Part of a small language model's weights: 4.05M parameters.
Each number is 50 + 15 x the weight over the matrix's rms, rounded and kept within 0 to 99. Layers, rows and columns count from 0.

# layer 19 MLP up, 320x128, rms 0.158, rows 0-54, columns 0-127
64 54 48 21 52 38 45 56 45 13 57 56 43 60 53 23 51 54 66 38 43 33 72 29 56 65 77 64 54 33 48 24 56 48 45 64 85 75 56 33 43 32 41 65 31 34 18 45 28 64 62 41 30 31 40 50 51 20 46 37 73 28 30 65 45 25 72 52 31 36 67 42 62 51 65 87 52 36 67 31 51 41 36 92 31 56 60 40 64 52 28 57 44 68 27 49 66 45 63 53 21 52 46 36 55 56 32 09 57 43 47 60 77 46 62 56 56 51 68 59 45 52 63 55 60 17 49 38
47 48 70 40 51 41 60 42 48 63 39 41 43 39 46 52 35 32 53 55 51 94 52 37 48 45 27 47 58 48 49 54 45 45 70 33 45 58 35 42 41 55 51 29 64 58 47 41 23 60 69 30 40 61 53 53 77 67 74 63 65 65 88 55 43 54 67 30 62 72 61 35 45 70 49 36 75 48 32 31 50 42 69 29 46 42 62 64 60 50 49 49 45 48 67 76 65 43 30 60 39 37 56 26 64 48 36 67 42 55 54 58 57 47 39 75 47 49 81 51 51 59 40 53 71 52 63 33
18 79 39 56 54 61 41 78 27 59 50 63 36 49 69 30 65 36 57 43 80 52 31 55 53 43 54 58 47 55 54 51 48 56 29 93 45 39 69 48 55 35 55 79 22 32 55 49 60 42 53 48 66 23 54 51 30 57 77 34 35 92 60 20 12 67 61 64 31 46 57 42 45 60 60 56 62 68 33 92 44 32 55 39 41 34 33 47 47 43 55 48 34 35 29 55 43 56 73 62 65 46 49 47 55 20 40 50 54 29 59 29 63 49 43 52 74 49 45 18 67 54 39 56 44 30 64 36
33 47 31 55 71 45 35 37 58 52 54 36 54 54 37 41 47 39 32 59 46 53 53 42 35 31 18 59 56 42 32 50 59 35 62 51 56 43 51 54 31 34 49 49 55 42 38 42 66 19 36 42 63 38 82 65 34 15 47 55 82 59 25 47 28 46 69 70 43 59 48 70 80 54 61 42 66 35 45 84 40 66 46 41 47 51 60 58 58 49 66 47 51 63 53 54 32 27 38 48 40 20 62 52 25 26 34 61 34 47 67 72 63 55 36 49 71 82 57 54 27 59 47 53 73 67 58 67
30 47 58 47 45 18 50 35 52 68 26 52 45 38 64 77 60 52 44 63 59 52 55 51 49 50 60 62 66 49 41 55 76 66 49 55 67 62 43 58 43 46 32 62 49 27 32 70 29 64 00 47 62 23 40 51 56 61 46 46 64 56 50 60 51 52 24 80 36 62 71 54 06 42 61 14 60 76 44 48 46 43 35 33 44 29 42 32 57 57 65 47 46 45 64 42 72 42 44 46 48 22 33 57 31 26 76 59 64 69 46 66 43 59 15 56 67 53 44 43 39 42 30 78 05 47 52 35
51 25 24 56 61 38 74 48 29 81 55 50 64 51 30 46 27 59 58 60 31 48 65 50 44 55 77 62 27 33 63 56 48 28 48 10 49 51 58 34 43 48 64 63 37 30 19 60 35 50 60 58 68 51 26 39 61 11 55 72 63 63 48 37 31 53 55 64 45 60 32 53 62 78 40 32 28 59 51 65 62 32 51 73 41 47 39 51 41 43 17 20 20 38 55 68 64 52 55 57 49 23 46 78 46 50 67 62 53 40 54 54 33 59 61 60 41 27 40 69 34 47 29 63 47 77 25 61
34 52 21 45 65 48 49 48 44 55 29 63 56 80 59 34 58 59 72 51 58 37 63 63 53 65 66 50 88 76 35 56 37 56 58 68 63 57 31 74 42 57 49 13 36 69 48 51 34 22 54 51 57 38 62 27 56 51 60 58 59 69 37 48 27 59 63 64 55 44 42 53 54 19 40 65 56 61 41 20 54 57 31 47 68 75 59 91 53 42 30 41 30 59 37 81 62 23 59 33 47 55 46 40 47 42 44 40 54 47 62 51 68 46 49 17 30 66 57 52 21 45 43 33 63 50 60 54
36 52 33 49 30 39 39 59 27 50 52 88 60 64 46 40 62 39 64 56 48 33 65 43 60 09 49 47 44 71 67 68 64 30 74 54 55 67 55 33 62 40 30 60 40 36 27 48 56 51 76 40 55 43 40 43 44 60 49 52 81 61 69 67 35 66 45 75 54 68 59 43 44 60 71 57 64 72 30 38 55 61 49 73 64 48 50 71 68 13 53 50 65 56 41 28 53 70 67 26 34 38 59 52 78 63 38 34 63 55 26 21 64 52 26 55 32 42 41 65 81 42 37 22 44 55 35 61
50 63 56 32 64 55 57 64 38 49 59 67 90 58 55 67 31 24 43 71 35 56 42 55 76 39 49 43 21 56 41 44 61 45 45 59 51 66 49 59 37 67 37 57 48 59 42 57 64 46 66 35 57 50 43 54 38 43 23 51 40 41 30 41 49 59 28 64 26 33 41 46 56 40 58 38 42 59 73 67 25 74 54 47 53 43 48 48 61 93 60 70 79 34 56 82 52 59 46 42 55 27 63 49 28 29 34 44 28 61 80 40 55 40 63 36 45 30 46 44 67 57 47 68 45 61 41 52
28 72 47 58 39 54 45 29 16 36 27 75 48 72 55 40 71 50 64 49 66 16 73 65 49 45 64 24 39 46 50 34 66 45 32 49 37 49 36 63 37 51 23 53 68 42 33 18 48 21 43 35 41 29 33 59 37 53 54 55 53 19 63 49 62 45 40 49 65 12 63 42 31 34 28 56 78 70 75 46 83 43 51 36 51 52 72 47 32 48 39 52 41 30 84 74 34 55 76 63 49 37 54 43 33 70 46 34 39 38 11 76 52 48 64 51 61 33 59 62 58 72 53 59 64 33 38 27
61 46 46 41 32 42 53 56 41 48 62 34 74 44 43 75 50 51 61 65 15 31 52 76 47 38 55 78 72 80 42 51 63 41 58 53 24 47 69 42 52 63 50 77 42 60 44 36 17 26 38 54 46 44 69 65 37 45 58 59 62 27 37 35 40 54 55 45 53 39 53 43 31 52 29 38 52 66 28 55 53 31 62 27 28 33 71 72 71 68 71 48 30 61 59 57 31 41 37 44 57 82 42 48 30 59 69 50 39 72 72 54 47 71 33 57 75 54 88 45 60 55 14 49 62 66 51 39
37 70 44 52 14 50 64 42 52 63 27 39 42 40 56 69 60 44 38 51 14 42 70 44 43 43 53 45 44 56 45 74 52 74 58 46 50 32 39 36 11 47 52 84 57 26 67 57 13 52 47 61 54 49 63 65 62 47 40 63 43 65 53 38 53 58 48 23 74 79 60 28 21 44 67 53 40 86 27 81 52 75 43 54 41 65 34 42 41 72 41 33 62 48 44 34 41 57 46 62 44 62 27 22 64 62 56 50 35 13 54 77 36 67 58 41 68 72 35 43 35 35 12 48 38 25 61 56
47 51 43 52 36 31 43 49 33 64 18 54 75 59 60 48 43 57 23 37 38 34 55 43 42 52 59 42 36 46 26 57 30 52 44 56 45 75 51 58 53 42 55 44 47 56 51 67 43 58 57 83 45 54 73 33 56 10 59 54 42 61 88 37 45 69 15 49 51 46 60 43 48 47 40 47 47 72 55 44 61 43 61 40 52 69 42 65 46 69 25 64 55 38 43 58 33 40 44 32 37 79 51 26 61 75 33 28 50 51 10 69 46 67 63 33 59 59 43 41 50 48 33 52 58 46 52 54
44 61 52 70 39 72 26 41 72 51 39 54 42 49 63 54 45 43 50 53 45 50 47 55 64 21 69 32 59 62 75 75 68 30 53 49 66 46 78 31 53 58 53 37 36 65 37 46 55 40 43 48 54 32 42 68 64 51 34 66 38 64 52 55 59 40 82 62 53 31 42 69 42 64 65 66 40 49 37 67 38 48 60 68 71 59 74 40 54 39 45 47 60 42 35 36 29 48 52 40 47 73 61 48 86 52 59 44 38 46 60 45 33 71 28 68 52 79 15 37 44 22 52 57 20 43 73 15
48 85 29 34 66 62 99 40 45 13 76 48 32 38 60 61 34 44 43 24 46 53 46 50 45 55 44 60 50 47 76 54 47 52 40 40 25 61 77 40 73 43 58 41 36 74 50 63 40 51 51 60 55 50 49 28 44 53 52 38 56 42 37 52 61 63 53 47 48 61 39 52 52 24 73 51 28 52 59 42 66 55 52 51 67 54 41 22 61 42 45 58 41 65 34 36 40 42 47 56 64 44 51 44 40 32 64 48 36 87 60 65 50 24 41 38 65 75 61 48 53 34 44 59 44 48 34 52
59 45 76 61 53 67 52 81 62 43 71 54 27 69 48 54 13 67 59 73 52 43 41 56 56 72 61 40 51 28 23 18 54 60 52 50 55 78 61 48 78 46 41 44 50 65 63 67 71 54 52 53 25 34 74 50 46 51 65 50 47 69 44 39 82 64 45 49 31 43 54 74 66 57 65 51 47 45 43 40 44 70 55 40 62 23 79 49 30 41 25 56 58 62 43 35 33 30 56 47 71 56 26 35 25 43 58 51 49 33 63 67 48 55 51 21 48 66 41 48 20 50 64 34 41 33 52 54
64 28 40 32 61 63 49 56 52 61 69 42 71 29 49 57 56 46 72 32 43 55 71 44 39 63 36 57 57 43 53 22 71 63 68 37 61 47 40 63 67 74 49 25 78 44 30 39 49 45 63 38 71 34 40 51 19 41 67 66 57 22 45 33 62 69 29 39 44 60 64 58 44 35 60 49 58 79 41 38 30 51 50 47 43 44 77 36 46 41 43 47 58 61 34 21 60 58 63 34 11 36 44 36 36 46 47 32 12 44 36 59 46 29 49 60 38 58 76 57 57 68 62 64 60 30 60 51
65 64 11 68 61 45 55 51 49 26 44 63 41 62 31 28 50 30 41 32 46 43 52 67 82 19 56 33 52 77 52 58 79 42 55 51 59 47 71 51 79 50 63 66 76 52 56 36 43 53 29 25 54 58 75 61 61 30 75 46 50 58 49 19 50 47 52 55 52 55 46 32 68 58 38 64 17 51 50 23 32 54 37 22 39 26 35 52 43 38 58 67 34 36 53 55 45 40 75 49 44 48 58 53 67 47 35 32 63 59 54 64 53 62 70 64 38 51 39 47 39 33 68 60 32 22 25 45
65 43 30 60 61 41 54 71 37 58 33 49 60 15 38 69 70 37 65 60 26 55 34 59 38 72 45 53 42 55 38 52 67 36 05 51 52 39 45 49 69 57 28 41 44 42 31 47 63 58 52 54 46 61 50 59 33 77 40 53 26 72 18 65 65 51 56 57 17 54 41 24 33 32 68 59 26 40 44 46 24 48 40 68 54 58 56 32 36 49 34 54 33 18 56 35 64 47 60 69 50 50 29 81 49 50 40 44 67 27 50 32 63 59 45 46 21 36 55 38 34 38 54 38 43 74 50 61
24 35 66 68 52 41 29 33 46 62 48 56 64 35 41 57 52 47 49 59 43 65 57 63 57 36 51 63 40 26 48 68 42 42 47 63 44 27 53 45 36 73 67 45 34 44 56 13 45 61 51 64 87 47 68 44 49 36 22 42 52 32 46 50 46 53 65 48 39 48 36 36 62 31 72 67 40 36 58 36 91 23 65 48 74 49 65 66 53 61 43 35 16 42 59 68 50 86 36 67 50 52 38 43 36 75 73 23 43 37 49 35 74 42 43 31 47 60 53 61 35 70 59 64 70 46 46 52
55 17 17 26 37 29 59 53 43 60 41 30 71 40 61 61 56 59 58 48 41 38 42 55 50 34 20 29 46 62 42 48 41 43 78 73 56 40 58 76 70 39 62 40 82 67 81 60 41 21 31 57 71 39 63 57 50 42 61 38 74 27 46 28 50 53 59 67 25 54 55 37 30 44 90 67 47 26 51 53 69 21 43 43 38 56 65 46 52 53 66 42 59 38 56 67 37 63 51 72 25 29 64 66 28 65 41 60 37 67 51 37 65 73 60 65 42 59 46 28 38 57 81 50 38 48 26 39
42 68 59 41 47 31 61 57 67 48 32 29 62 82 37 59 45 48 65 53 66 40 26 46 54 42 21 64 69 33 57 46 48 49 56 41 46 23 53 65 29 61 72 60 51 23 18 47 48 33 33 75 50 29 22 23 40 49 39 41 89 28 54 51 18 58 73 54 53 47 45 40 40 70 65 54 29 52 75 79 47 49 60 62 66 61 42 22 23 53 43 44 33 69 53 40 47 39 40 66 59 63 23 42 70 77 56 68 64 45 53 49 61 61 67 63 62 48 61 60 50 68 35 39 39 43 93 76
41 77 74 24 70 39 53 32 46 56 42 43 67 51 64 73 66 43 61 54 40 54 66 33 46 69 59 44 67 38 30 47 49 45 85 28 27 42 44 55 59 64 51 33 55 43 60 77 06 59 73 73 66 55 57 54 56 41 49 84 39 36 58 53 60 66 36 45 16 52 72 33 62 36 42 50 49 62 74 58 48 39 68 46 33 81 59 41 00 45 56 70 29 46 47 74 63 15 75 43 49 63 49 42 85 72 61 60 76 38 57 40 56 38 52 57 75 98 62 35 37 62 27 43 45 80 39 60
49 29 39 52 29 48 40 79 55 66 46 42 60 56 22 68 52 75 39 27 53 57 70 60 48 59 32 41 77 65 58 51 53 50 42 50 51 42 53 32 63 61 62 64 39 60 34 51 18 52 71 21 34 69 58 59 18 50 47 64 48 54 96 63 48 63 30 64 19 23 57 60 55 42 45 60 43 45 53 62 47 41 16 60 58 64 46 72 41 46 57 27 46 69 64 36 58 36 62 35 48 41 50 37 40 46 61 63 70 47 37 55 42 60 52 69 43 55 53 51 55 73 61 69 44 77 50 57
41 29 37 21 48 70 71 34 76 38 74 57 32 46 62 44 44 79 60 18 35 43 58 66 54 58 70 43 80 75 78 51 15 24 51 41 27 73 88 46 70 33 32 47 67 62 53 45 32 36 56 77 59 79 36 28 45 64 54 62 61 45 26 36 27 47 47 45 51 36 29 39 41 14 80 73 48 37 47 50 56 69 43 72 36 99 57 63 30 79 64 39 66 57 75 37 54 70 38 11 58 51 40 53 58 25 57 37 54 51 43 10 41 46 37 45 41 37 47 38 37 57 61 65 50 61 62 59
51 71 50 67 71 56 75 31 43 41 53 71 49 28 20 40 45 65 52 56 30 46 55 66 35 52 63 70 51 35 49 37 48 12 59 38 55 52 46 47 52 41 49 45 53 46 55 39 55 82 29 28 52 19 18 73 66 71 53 43 50 56 64 14 44 28 60 61 58 49 35 52 57 35 49 43 31 58 34 50 49 53 51 52 65 40 56 34 66 64 52 56 56 51 68 33 52 22 83 20 57 34 36 58 61 20 38 61 48 48 69 60 67 50 45 41 70 84 51 84 36 57 43 41 15 42 30 56
47 45 37 39 39 64 46 52 65 41 34 58 66 58 34 68 37 20 49 41 65 79 46 18 30 79 51 39 33 38 60 47 78 19 26 67 47 43 48 53 71 47 33 36 62 40 35 71 68 46 58 51 50 45 43 58 71 36 46 43 26 29 55 74 68 57 53 73 18 40 44 59 53 68 23 63 45 60 66 51 48 57 64 51 39 10 38 55 45 59 75 42 38 75 40 34 32 51 39 55 42 44 41 31 35 57 39 58 46 36 34 45 45 40 47 68 44 33 67 49 47 22 39 37 71 36 41 33
34 48 86 92 54 67 81 65 62 64 35 64 60 38 52 61 46 65 48 45 74 55 39 22 33 45 45 43 58 37 54 62 54 48 26 58 69 48 52 58 60 62 91 57 64 40 35 51 48 54 65 26 20 55 59 56 70 38 70 61 55 45 58 64 85 62 57 62 70 31 56 32 42 56 56 50 48 55 43 48 46 52 57 52 55 67 45 42 55 71 35 57 41 54 40 40 51 58 59 48 26 60 46 51 50 39 70 31 72 63 30 32 55 54 53 45 74 34 59 62 57 30 35 54 65 47 51 35
49 58 53 58 27 39 70 55 51 49 68 50 56 26 32 26 45 35 45 46 47 56 38 62 44 45 40 47 47 51 45 53 53 56 31 55 38 63 51 22 44 81 61 51 50 43 54 53 35 59 70 60 63 69 39 36 60 41 85 13 30 37 86 33 38 60 33 52 41 40 41 36 75 54 48 00 35 50 33 53 82 42 42 59 55 26 39 84 64 77 66 55 79 32 41 51 56 35 51 48 78 59 40 34 58 41 66 66 43 56 41 80 57 42 48 36 43 47 80 43 40 40 58 56 52 52 41 41
29 37 37 48 25 45 49 50 69 46 55 44 70 61 49 37 47 51 47 47 62 68 44 60 63 28 48 47 37 40 60 36 30 45 46 65 39 44 37 47 30 35 54 71 28 62 37 28 55 80 35 22 50 46 75 31 49 42 68 53 48 61 50 50 43 71 50 52 29 47 66 59 37 48 54 78 54 61 41 58 40 54 80 50 57 79 48 54 56 49 36 62 36 51 63 21 49 43 71 63 17 62 39 70 67 38 66 42 40 34 48 70 53 84 40 35 51 40 44 60 53 39 45 38 61 20 49 40
42 49 78 58 32 62 43 42 52 48 52 08 39 55 58 38 40 68 97 44 58 62 40 63 36 60 70 48 23 41 60 52 38 35 69 54 34 50 37 46 43 63 59 10 46 42 25 59 58 45 26 69 41 50 50 40 31 21 68 84 56 28 56 71 38 47 47 48 64 36 53 77 67 61 61 25 26 71 73 27 80 49 42 72 47 51 46 60 84 50 54 79 30 45 43 44 46 56 48 33 48 32 46 44 64 35 60 55 53 60 47 52 41 70 47 38 44 73 55 75 54 53 45 59 47 52 56 46
37 39 61 58 47 41 73 40 37 38 29 51 52 42 54 64 48 41 55 54 61 62 48 65 35 33 61 35 53 48 28 59 28 07 76 55 46 74 41 45 46 38 66 50 64 16 36 29 34 67 31 62 53 57 53 45 73 23 66 47 27 21 42 29 38 83 36 38 59 42 52 63 36 52 53 55 14 57 51 70 36 42 60 75 49 74 38 50 57 70 48 50 56 38 67 40 37 44 47 46 64 52 17 55 54 45 47 48 33 47 54 64 59 72 15 68 63 47 57 73 76 68 46 26 57 53 46 45
61 57 59 41 04 52 82 49 53 45 50 34 58 84 58 29 56 50 52 50 50 32 53 63 74 64 40 35 48 63 43 59 37 43 49 34 66 56 47 68 76 11 47 61 42 28 84 43 64 64 30 28 39 26 42 36 55 56 48 40 38 45 29 67 54 66 47 47 69 25 18 61 58 28 54 42 46 42 37 45 66 61 56 56 45 78 48 40 56 23 18 34 43 60 68 47 43 53 61 27 61 56 71 32 43 51 45 55 52 55 24 69 30 35 57 24 40 59 23 50 78 51 76 48 34 52 27 59
47 21 18 39 52 46 35 32 36 16 77 71 83 24 32 71 47 40 52 49 21 54 13 79 55 52 52 71 71 60 45 55 48 34 71 32 58 82 46 56 48 45 62 37 28 42 26 56 51 60 72 43 45 49 88 61 67 25 65 40 52 65 24 19 59 39 51 50 36 51 43 50 66 57 55 37 46 22 51 60 50 61 44 42 45 41 72 19 37 33 69 56 36 62 61 48 38 60 48 63 30 76 55 47 46 40 63 30 48 24 47 67 41 42 46 45 60 56 60 53 36 68 76 72 63 37 66 45
29 72 25 39 62 46 37 55 50 57 48 61 35 48 38 70 47 42 63 22 32 58 00 42 54 60 50 61 45 63 43 28 55 20 51 54 78 53 80 60 57 32 78 81 41 52 82 46 25 35 37 47 61 64 52 50 65 41 72 53 25 61 33 77 64 54 63 59 51 48 52 52 16 74 49 65 25 51 41 52 66 61 35 53 73 49 29 44 54 31 42 48 47 27 41 05 25 58 37 46 48 42 62 18 58 40 49 57 30 49 48 95 40 41 78 50 73 62 69 56 63 32 52 63 59 50 52 56
45 46 55 45 23 59 59 32 45 49 41 53 39 36 18 66 33 59 47 47 65 33 25 57 46 42 76 72 81 35 36 40 52 59 34 59 37 72 56 39 26 57 42 65 59 40 47 28 40 68 70 56 59 41 64 36 32 36 52 37 32 44 63 57 47 60 40 59 64 64 69 52 31 38 25 31 51 29 62 43 46 27 40 42 57 74 69 47 38 41 41 59 40 43 50 41 13 46 61 39 52 44 74 58 68 37 52 33 41 33 77 34 41 64 53 61 86 52 26 44 23 79 46 38 53 39 53 43
41 61 73 61 51 52 64 60 44 32 66 51 50 60 20 46 41 59 42 44 43 44 68 43 43 38 54 51 57 41 67 45 51 59 62 70 80 23 92 60 46 34 86 48 65 54 51 56 49 64 27 37 25 50 53 61 49 60 65 38 58 50 68 30 57 32 56 30 49 61 75 59 66 55 64 26 43 48 83 50 38 55 72 42 39 35 36 44 26 62 34 30 72 54 54 28 42 50 45 56 61 40 56 69 48 53 59 86 32 51 40 59 40 28 44 40 70 20 47 44 58 71 43 27 32 19 52 50
69 56 61 43 52 41 64 51 25 45 39 27 69 43 37 40 51 92 76 49 47 32 45 30 67 62 60 79 53 85 56 46 42 53 72 52 39 44 70 64 67 60 43 48 79 56 45 38 68 48 59 64 50 31 52 59 75 46 73 41 46 51 63 60 74 60 63 65 11 52 60 25 65 38 51 48 04 44 61 41 51 51 12 58 57 54 64 67 38 34 44 54 40 55 49 36 40 58 41 65 70 72 62 53 38 43 31 59 58 49 21 36 39 54 53 30 32 38 38 72 32 77 38 65 30 74 37 51
51 25 54 34 46 42 73 62 53 23 49 54 34 61 52 41 60 48 59 39 54 62 45 45 53 50 39 59 32 61 39 63 34 64 37 69 61 46 49 59 82 41 29 61 51 36 33 80 56 46 67 07 61 41 36 43 21 59 57 45 36 49 67 54 53 39 72 59 63 53 26 46 66 38 65 28 63 59 73 40 30 27 60 64 48 44 40 52 46 35 39 67 66 36 67 56 73 54 54 46 51 59 60 45 61 11 52 57 55 39 43 50 46 54 36 51 58 35 34 47 27 49 71 53 57 64 60 33
61 56 39 55 44 84 61 57 68 26 74 39 44 47 59 68 57 44 79 47 26 22 43 26 75 64 70 48 62 76 42 48 57 63 35 36 37 60 65 47 45 65 52 26 45 42 15 45 40 54 51 57 34 50 69 33 47 63 35 46 46 69 36 39 53 44 73 42 32 52 20 90 43 59 33 56 66 66 48 40 34 57 62 65 71 62 31 43 68 27 77 61 66 59 39 22 47 49 65 48 17 36 61 46 48 43 46 57 57 27 34 43 41 35 35 49 26 51 47 54 41 49 30 62 44 74 43 57
48 78 35 65 55 49 57 64 41 58 52 41 39 59 52 51 60 28 54 39 47 64 52 55 41 69 43 22 64 38 44 25 50 41 35 29 44 35 74 45 45 58 37 44 27 46 48 58 48 50 35 40 65 51 61 42 33 82 43 38 38 59 58 62 46 44 60 35 41 67 56 60 44 57 35 26 47 39 57 77 42 50 24 53 24 48 55 38 43 30 39 74 57 79 38 22 71 43 44 12 23 37 25 20 27 41 66 55 87 52 27 63 39 20 44 54 61 49 49 34 51 43 62 69 61 23 39 51
16 69 36 59 36 36 50 38 55 55 43 45 59 59 59 47 32 70 45 55 53 72 42 72 31 76 33 60 63 30 35 51 19 53 47 31 52 45 43 40 30 53 76 59 44 28 51 57 30 58 17 82 61 29 17 59 59 61 25 48 58 94 33 60 34 71 71 70 57 36 59 65 73 43 53 67 77 39 61 48 52 29 44 32 60 46 39 59 36 63 44 49 62 60 61 43 60 37 63 49 50 17 51 38 57 44 57 46 31 55 26 47 55 48 48 71 74 59 67 53 63 32 65 51 50 35 60 74
40 47 60 42 39 75 60 53 73 58 56 55 51 45 99 56 48 58 66 42 48 71 47 56 23 65 58 30 38 71 48 57 09 36 29 60 14 55 57 58 51 47 74 36 63 47 60 35 53 47 65 70 32 73 39 59 50 55 45 37 71 65 36 43 76 83 31 30 45 48 46 52 57 47 75 44 15 36 50 30 46 27 50 48 56 28 42 47 80 42 74 34 61 31 22 34 88 72 75 41 36 24 45 11 66 54 77 35 18 46 43 46 48 54 43 59 59 39 61 38 90 38 22 22 49 62 43 47
12 50 61 29 58 65 62 35 75 37 59 56 53 41 77 29 31 38 40 67 47 39 53 66 66 74 51 41 44 35 47 43 63 42 33 59 55 82 60 41 31 36 47 46 52 30 36 67 71 48 56 62 67 63 51 77 48 47 40 65 16 46 36 23 60 47 34 53 58 57 26 70 30 54 67 29 60 56 38 43 62 47 55 40 50 42 36 37 41 56 56 27 64 34 42 40 65 39 49 63 39 09 60 60 35 38 29 43 65 47 78 66 43 32 38 33 76 48 50 42 66 46 37 62 34 63 65 49
64 43 76 03 52 73 68 58 51 25 25 75 53 27 56 57 39 70 37 37 56 19 79 62 39 42 42 88 40 68 71 43 44 35 51 49 67 73 51 33 48 27 34 58 18 19 92 43 54 66 50 29 59 55 68 43 65 51 40 43 40 33 52 58 57 51 49 42 45 83 56 64 60 18 78 69 37 87 24 59 51 60 73 47 24 47 17 42 44 44 69 43 65 63 38 27 60 55 41 47 66 43 47 27 39 42 84 51 18 53 34 27 27 58 42 63 54 34 57 45 55 54 51 35 42 71 45 30
61 32 18 48 54 26 38 47 77 61 46 63 78 49 21 35 48 56 25 50 66 28 71 51 49 31 30 73 49 47 39 37 41 77 38 60 43 33 66 49 58 49 53 51 35 30 63 70 53 56 54 56 54 69 57 60 66 48 46 39 58 61 54 59 59 53 65 73 59 48 45 41 53 46 32 45 36 59 69 43 41 56 61 41 51 57 57 49 17 47 49 42 26 17 51 57 70 45 37 59 38 44 66 77 33 36 58 47 72 49 40 61 71 32 46 55 77 77 62 28 49 51 59 51 31 66 69 63
49 32 46 41 31 27 49 34 56 65 28 54 28 69 56 40 38 43 40 46 62 52 60 64 52 72 54 54 38 51 34 66 60 45 46 50 41 21 58 48 38 37 62 51 13 41 31 60 15 41 52 61 80 54 60 65 59 49 35 48 44 70 39 76 68 59 60 29 43 44 74 66 40 40 42 31 32 61 32 69 35 48 57 46 68 12 26 25 59 62 47 57 69 50 49 40 31 52 31 74 42 54 53 49 59 38 75 47 49 41 32 52 55 46 41 85 75 69 51 41 48 47 40 52 15 47 76 28
67 45 18 57 69 50 43 54 41 47 72 61 73 20 50 58 73 57 70 56 65 65 44 75 40 28 34 45 64 73 65 48 40 27 60 61 56 42 60 58 89 57 64 54 68 60 43 34 53 67 46 38 80 15 74 40 36 51 67 40 28 50 34 35 63 48 41 32 49 51 43 60 65 57 47 40 63 33 49 40 52 56 40 42 34 57 40 77 67 84 54 41 43 55 40 15 52 53 32 40 48 30 54 53 30 65 56 43 51 32 50 36 60 48 63 29 57 29 60 55 47 44 77 47 35 49 69 59
42 43 59 53 25 55 38 54 63 51 30 53 53 54 32 60 26 51 70 70 88 58 55 67 76 62 34 58 62 79 48 51 11 45 49 64 57 32 68 53 38 54 43 89 52 63 39 00 43 55 58 65 47 51 52 47 32 36 35 58 47 25 56 44 36 75 55 23 65 57 59 43 62 50 57 49 51 69 43 72 55 52 63 58 52 59 64 37 64 50 61 64 41 82 48 69 45 41 34 56 42 44 78 72 60 60 46 31 48 58 27 65 22 44 47 54 55 46 29 71 53 64 65 42 39 40 59 52
44 56 58 26 67 62 49 71 37 28 49 53 40 35 84 39 51 69 45 35 43 54 32 60 90 38 53 60 84 39 42 52 39 48 60 42 38 55 59 62 38 58 57 68 10 69 34 72 60 55 54 59 79 52 49 41 21 65 63 52 34 52 57 43 46 41 34 26 71 57 69 68 34 65 50 13 63 61 41 59 41 69 52 49 69 56 39 56 56 74 74 36 35 70 62 39 65 67 54 46 39 29 72 68 60 60 54 39 40 17 54 56 83 51 52 50 40 60 62 33 16 37 59 68 47 54 31 56
50 62 38 15 35 41 77 37 56 48 26 18 66 52 64 22 44 86 77 52 31 17 42 36 80 50 39 31 55 33 67 51 58 36 56 42 44 57 25 41 44 49 34 37 41 62 59 58 17 69 31 70 17 59 74 29 40 38 72 49 76 54 80 54 54 59 65 30 45 47 46 99 37 57 41 61 56 63 49 43 77 49 46 49 57 49 69 63 70 47 39 56 33 27 46 49 55 54 41 39 39 46 13 42 68 57 32 42 52 43 47 46 64 61 53 25 60 46 54 46 47 39 54 71 39 57 27 44
52 55 61 55 52 49 36 57 65 44 41 46 59 35 52 39 52 64 66 38 44 30 62 32 68 40 47 56 28 83 61 42 19 53 60 48 89 48 67 29 78 65 63 42 64 72 50 28 56 60 53 57 56 36 54 53 60 55 43 76 46 54 67 55 61 42 30 44 65 32 50 52 75 58 49 57 47 37 47 37 08 60 34 57 32 48 60 40 64 28 57 34 59 59 49 47 24 63 75 26 55 45 72 34 75 69 49 40 30 40 46 37 52 26 61 52 48 60 72 39 42 65 48 66 54 29 46 71
46 21 68 83 50 37 78 52 67 61 58 34 49 52 79 30 38 74 53 46 41 55 61 49 37 64 51 24 70 67 42 76 51 81 46 51 45 55 22 47 39 45 44 50 66 30 27 39 39 63 29 33 10 82 45 41 85 35 37 50 86 64 70 57 54 54 39 33 64 65 72 53 55 68 41 62 66 35 60 61 27 38 74 47 26 63 50 41 56 60 65 34 41 35 40 25 61 25 53 58 60 34 38 79 73 48 56 45 53 47 32 53 24 52 50 65 40 59 52 66 59 46 58 36 63 62 52 60
66 22 38 41 41 73 43 51 70 63 62 47 70 59 62 56 42 40 30 62 74 56 45 78 49 38 47 28 68 44 07 37 19 56 47 81 57 45 56 31 53 78 60 36 44 46 56 52 35 41 34 57 57 58 23 46 51 73 54 49 37 44 50 63 37 52 38 64 59 28 53 24 62 61 73 45 53 55 51 29 46 61 71 66 67 50 39 59 58 37 59 69 50 64 50 46 54 49 39 65 42 43 57 42 65 63 67 42 55 47 73 34 39 41 56 42 32 55 44 56 45 66 66 27 47 56 52 33
43 26 56 25 47 51 42 47 68 56 54 44 61 51 70 50 61 51 47 19 44 44 47 67 29 33 69 32 49 67 60 56 53 54 60 12 50 77 63 45 51 53 45 55 57 46 42 66 56 62 47 76 43 43 38 40 60 65 57 45 64 45 28 41 78 43 61 58 40 30 91 42 37 43 72 64 68 33 66 54 38 44 38 29 44 40 36 48 32 30 32 34 57 23 40 48 63 72 63 31 58 44 65 38 33 50 37 57 62 77 23 52 43 62 47 48 59 69 19 69 54 48 55 43 48 36 35 40